python train.py --n_kv_head=8 --norm="layernorm" --norm_place="pre" --lr=0.000543 --beta1=0.9 --beta2=0.99 --lr_head=0.00517 --warmup_steps=390 --schedule="wsd" --decay_shape="linear" --seq_len=1024
Each number is 200 + 30 x the weight over its row's rms, rounded and kept within 0 to 999. Layers, rows and columns count from 0. The size before them is the row's rms in percent of the matrix's.

# layer 5 MLP down (transposed), 1024x512, rms 0.0406, rows 898-912, columns 480-511
103,172,249,202,168,185,197,184,242,232,174,206,200,192,252,238,158,201,191,202,207,205,169,149,151,283,173,193,189,220,198,151,160
109,173,189,195,272,188,195,174,147,187,160,204,191,210,193,201,181,204,220,190,172,203,210,185,185,152,236,184,226,228,239,193,159
103,263,200,189,156,170,198,195,212,197,191,139,174,147,224,197,200,213,205,218,248,224,202,153,200,157,240,180,181,186,232,123,210
098,214,235,164,194,197,221,228,198,183,177,180,217,173,205,174,229,237,259,225,213,218,199,197,192,211,205,147,258,254,163,219,205
096,234,179,177,180,182,142,197,154,232,181,187,211,204,187,221,214,203,192,225,196,189,247,171,194,211,211,208,208,185,219,217,182
100,202,244,195,192,150,220,171,192,186,216,224,163,138,214,208,197,182,236,265,166,212,215,200,198,194,257,188,221,132,206,196,238
089,257,179,191,227,220,194,201,173,197,230,193,185,194,173,203,236,174,252,205,159,235,258,208,176,215,215,261,218,162,248,146,206
092,218,226,197,251,197,182,159,202,209,158,227,186,199,192,185,158,238,257,215,151,174,210,263,213,189,229,306,208,193,224,172,213
104,157,213,225,201,187,198,217,214,204,148,226,233,255,204,209,222,216,194,204,171,193,213,256,231,173,204,200,208,202,225,230,142
103,173,199,210,254,208,212,242,258,187,172,253,165,173,171,175,178,226,185,168,165,212,210,172,231,206,132,222,189,175,169,158,206
099,194,186,199,217,219,216,188,176,173,186,214,186,221,218,211,196,166,198,174,269,242,189,225,197,183,219,208,212,253,190,238,168
099,242,218,262,175,202,213,168,247,223,245,165,212,227,158,184,206,185,248,232,204,233,232,186,269,165,227,188,185,256,175,227,179
102,213,242,198,194,237,177,203,203,201,244,213,199,206,171,246,202,221,181,187,205,164,205,176,184,189,174,210,225,196,187,246,169
098,210,221,157,235,277,214,237,199,181,236,192,205,245,203,189,180,166,139,231,172,192,261,202,163,174,177,163,168,218,242,197,210
107,166,179,202,148,300,168,173,201,234,184,199,211,241,230,179,210,160,189,202,191,198,200,127,269,216,203,204,180,228,198,190,218
# layer 5 MLP gate, 1024x512, rms 0.0445, rows 899-912, columns 480-511
113,146,215,223,214,200,169,196,228,190,222,181,179,214,221,203,140,192,213,218,189,230,177,183,228,146,226,170,165,189,238,210,123
106,254,222,208,208,211,168,181,196,187,183,210,165,199,131,211,177,172,167,256,201,185,211,183,250,159,237,145,217,233,192,210,193
096,209,189,193,209,208,194,196,258,169,141,224,125,201,189,246,233,178,156,213,193,175,198,198,239,178,132,230,176,126,234,219,155
080,230,246,218,191,217,226,206,230,216,231,234,242,194,202,184,196,232,213,192,216,205,208,188,166,231,218,134,163,202,216,208,153
094,224,212,204,240,193,184,178,134,143,157,196,169,229,187,176,205,225,149,176,232,154,228,253,209,190,222,251,195,198,177,174,245
077,195,96,154,162,189,214,208,228,225,218,267,204,182,197,158,181,194,184,153,203,193,248,207,207,182,200,252,233,251,200,155,193
085,157,180,176,264,235,178,198,224,223,196,254,181,223,157,200,244,247,237,201,173,173,217,208,218,260,209,169,229,193,187,175,215
107,158,192,197,188,177,160,215,182,227,253,178,262,233,181,188,222,204,235,248,196,194,208,255,250,180,263,223,212,179,213,177,171
101,235,222,212,163,198,196,191,238,199,171,232,210,179,202,220,190,179,144,225,231,157,196,196,197,265,172,148,160,195,196,171,217
098,136,237,216,202,187,219,216,166,273,208,207,164,165,214,251,190,220,184,217,121,226,220,161,213,215,188,183,157,187,190,190,172
109,212,195,189,152,191,216,206,245,240,231,223,210,194,197,237,184,203,201,207,188,177,202,225,269,244,193,191,244,224,169,206,219
101,176,198,177,190,223,169,189,172,184,188,215,206,250,184,214,173,214,195,262,178,190,204,233,191,179,234,172,218,186,195,149,246
101,183,218,195,280,210,231,209,201,172,196,206,174,221,220,171,197,149,215,194,180,149,190,167,218,158,191,166,138,237,240,207,271
113,167,221,207,153,154,204,234,240,196,221,157,190,219,226,188,147,146,186,193,165,246,161,227,205,178,232,209,211,210,240,209,205
# layer 5 MLP up, 1024x512, rms 0.0441, rows 899-912, columns 480-511
108,188,193,188,194,145,191,202,227,193,232,219,193,176,183,234,268,228,242,238,203,223,253,224,251,201,265,207,203,183,201,186,192
100,212,170,199,234,196,132,224,209,196,147,238,180,194,213,177,211,237,204,197,216,176,203,175,196,136,162,177,177,171,221,177,182
098,171,223,188,204,209,239,180,141,217,169,187,205,186,221,238,168,197,216,150,199,198,190,209,175,205,196,201,150,199,260,276,211
094,212,235,198,191,216,175,156,266,245,180,183,208,210,191,194,176,147,201,262,249,211,147,241,202,154,203,189,169,222,219,233,181
098,204,216,200,212,201,166,193,184,219,244,198,218,154,214,178,238,178,169,213,258,175,227,162,226,214,193,212,216,189,176,178,233
077,207,229,202,220,221,195,198,184,210,181,208,184,181,202,199,237,221,178,198,153,245,157,186,219,174,220,204,174,193,211,213,203
091,153,210,223,226,191,191,213,176,227,200,171,175,211,253,172,158,198,233,238,201,238,166,249,190,185,200,243,233,107,143,192,193
103,229,152,219,142,143,208,185,195,163,213,243,196,174,159,177,212,260,198,224,137,209,194,209,136,194,251,176,191,221,155,150,197
103,146,171,152,178,212,216,193,220,212,247,176,244,175,115,257,194,263,244,209,202,178,202,133,199,230,189,207,220,219,209,220,249
101,218,254,209,228,206,170,170,190,204,244,195,190,166,243,223,166,174,242,191,215,183,217,194,225,183,214,227,216,204,185,204,257
097,207,188,254,185,202,187,234,261,206,211,184,207,170,243,198,210,165,178,197,193,182,206,176,213,150,147,210,228,203,121,172,179
099,197,201,201,236,211,202,218,226,211,206,143,221,242,183,174,205,201,225,205,161,203,153,189,238,149,232,186,234,232,195,173,209
099,206,184,140,240,227,212,166,178,163,148,213,185,210,225,221,196,215,227,206,228,175,183,179,201,163,182,202,204,123,239,241,216
106,203,232,194,170,219,202,184,204,273,205,166,244,239,184,231,171,233,179,249,190,230,190,179,126,209,180,210,111,142,192,255,149